config.yaml
n_kv_head: 10
head_dim: 32
positions: "learned"
parallel_block: false
decay_fraction: 0.736
seq_len: 1024
doc_mask: false
Each number is 500 + 50 x the weight over its row's rms, rounded and kept within 0 to 999. Layers, rows and columns count from 0. Numbers have three digits each. The size before them is the row's rms in percent of the matrix's.

# layer 10 MLP down (transposed), 1280x320, rms 0.0526, rows 694-702, columns 160-319
103:486463506576422512509526520429436495455581544508429577532582509508501448489525522501559509501379470443482577569469452428512491507395464539505491547493448524490506573473379559396568485537567528572536498554465446539567596508434494570491461538482524476389513513468507495486436593495468466580524529520526500465453531421400444523530520468486549473528505610479523557526502478506513355424402507522475494517460520474523482502533547489538527484473511536497403491459538498509503515502571530
109:516480526443505519587602541434466442449481484471557548536484475497499589494408456449490438493549443580459548486551536495519506432510496485437451534539559453497442515510515407502489514451583454503596421513484531519556561421477484518456504512513371451444463468490436515437481517439424487545416475605551497578562497523453530640421467516475479442433486457480461538491494465472590539582514475416556482502555406501492439558458517446565509497512490556512503467541547384591435475497423488
092:567457483421496503495435515566518421516514544442486551539559451469545422519493599562520518595522541579491436497414417587499505496426452569485515502562494512481454520476488535499443498479497554527526464564561356455519464410449450475560514501515541473460424513451570494445474476504360524577498483519482622537514525484510489408577519564497452499477556477517451482515471503419474458534486516438542499457484511562589547504544416498467464532475364615515482444484484540476440473555534630
124:528498525461507517529425476411495414552506546544445507549596602517393439543474503480510514472502514532461529509559539467499424532485524451491481501494465517616447566417503624494568484563512564449495411440460481582544547542462485472533484602589484505488513519518555415401536467610518459467500539514454593505569463528495487505576435474535488544454531497420501499577535538481513480484512507517472386445506426537490521509531367483566518469492453476451542493451412522464388426576491437
085:504507480436436506530463492595479405457468468539554436521378511494625526529501437577521500427497445463522493575464533401483526567435426569445474476600500437520521531381438485525474492478506451513539492512523530549511508545494562476429563430547506547473573443554516510547461550455496429426495477484427557499472575482580510526401498597499506647441491525488470510539578466436471491545441496433474488445491501475497494531516558526492472597472540487519467486502538559459493576552512421
079:459462508511505491575478549577482481470372544478438484474436504486507444512546536480571569462536464496509525564459470546358434494469434501489541415518498416482493553429464584524516560461462484536472464411468460568516480500511523503414613449559429590486562446488462502509512445582455523460451524473499481503504536478470484525505541495397479449479481545539538522379477552511501457429427558425383496464483494520526542464521483517549612560538555523515476572466525532371588490527502560
118:593485428488533500576470499492563572469430497418525481512536491479518490538467520448546483488519455513424452545530437459525466505511505517555548548525558445555506556454481415485463468439511471459542500544436456498531524551409435530512496468406368449484502536478530576486504540357465516503520508570622433570482452512426502656499480479540542549504522556527534525491515457522502514481385461568485434475590529588604375455479540498596521486512469471540435458493586429424430517461485463
107:506481359575590449533483494458572594439471509519490547456528432459363547452490410557481491544460463592522511450514459497499466507497424509454482529551458470512450516426472423499474460550518496483447570439494433394403583518429450476431562457540466616515533474471583535519426612425447556480551545514448461490452461456503479457492479464523519509528469553505450505535423498472543491511587542506547500409548516439478604456552486534475432468473562543464411507606487507523563427488475576
108:441502400446463619497589503510511552531489473409356533517448397561421439514468435560480606450530471474521389455506485600486469577526434514565523496494491491488464507530458517538513463514535450570480484491495584459424550415545403476472562511559523481553486469472462431489581358515458500618493487544536449475479437493541513539498502475509581499529499480493482534451423459521534465514538508469472456572511502495469505489566562508446500574475443360570495466483522565462386513495486488
# layer 10 MLP up, 1280x320, rms 0.0553, rows 695-702, columns 160-319
107:481403475509390519602514461483542498578517497486501545484506490506466567463457435483464581561455447437532516566474509441410464523535536491553496541574546560534416470527420537472525468530422503529551448489504412469504504566686612448517492518505519546565462520555408364536562547579550547441540487490522469538626549582528433517535542531500518526581472461529494486524508468485454500498535457557479514504541452529489509501520446532426570553464440352521488530547492501436505437508501484
089:459536527580510529501580569475471487488622441511480506460575425566451480464477500494446530552527512619544485564521553610473528468489568503562517501483460521455556538523524535492584491507402535488525412397342531510430481489545503575429499496401446486524462458574522462435549615483528474455436507468494418488476425514499485546515457366458520609534484516430520417448491541531458401487623546510518527491463415434511455513461497444466444499534474416571448492440476538496532539508479482
119:576448498494464508486454471522446528401467461521471556549501607535526456443491519522467506478454552446507510490527500518525553524530499552525448483511552489465438507490446459457477544560491563552450477471471431397562493549515445507528473535509538514426543471577439527477513522538520407504446514566488471514527494461622386576482579433490488541483456585481473539484560499519567452483502526420501482398365606464460520580543565482607373543485487464508460503503633494455354495542564492
079:506443506545560477519523544462538519490442569505396489532535514507479465472478511544389493424446586463494517521459472428553529460519482557479558475582458594465520503581609490523485480550461608572562510472489418513399485545603482585472414505561472522581503463572535513490505601552515486524544486628502517521471506429533527534476532542635496489518536518440465422565464411582455524532515466512524531405508392538430481473575483514561424493453463497554607472516478467487490430458414494
066:536551396492524538463496433475420497516520444584498479544489507494451503533509459466507512575476462546481481448526495485439468465494569400475458560413498504586444547423480517437518496482508505493462527487549460497557478502518498438516460465507512498483511632539545542474477501511565496629517485565506537483485399557485505496515490453378552525487415484502491467457528467535547494483510557519485561590543559499419525319515483500497610406511526505495425448478496528640520519393456493
119:462515503532571439504536487511476441576505496533459474515434478504565450485491500477430452546441569418524453492410618580470469517506494494441542543537450493469604524489541675459451404478485534475446558504393547492446471536478531558469525569591406498543483519511414473514491482536525544532582451422475547468511477474403487580550546493483472484609487576457601399530411524504620455537577519536466449511523449484512574466522495513502514423543537526494486518585476579610418560487436548
110:575478423563428579486462501502488489453487534562476494480572579479554557411541515445403587486484576412540501518511457508446576465471515522583527521531492480484352522500519582473521485560405499438471440445508411423541497462585625502580456479448523518478505494569472490528430509641524561535479417420557514477516483455532545460534511465538396495497475537539545503567434493537538478542519423521504417490553483575506549458474565504548559403519499446537520435400441526536471514540474489
107:582481372433608440476586507515443508451424449491377533532443516513514572459427539493470548542513579482510501453471448508512497594528450471591458609447455574520528535443454499524552441544523493414456480347490468557481515488450444471451460585428563571449514475506614571532556415499536435469554519467543566599620507533474395491482538425538539528552557520547496461489526501468590534541525441487499444462521452391483551515551550479507529403528489515575579499454557455524580558520490573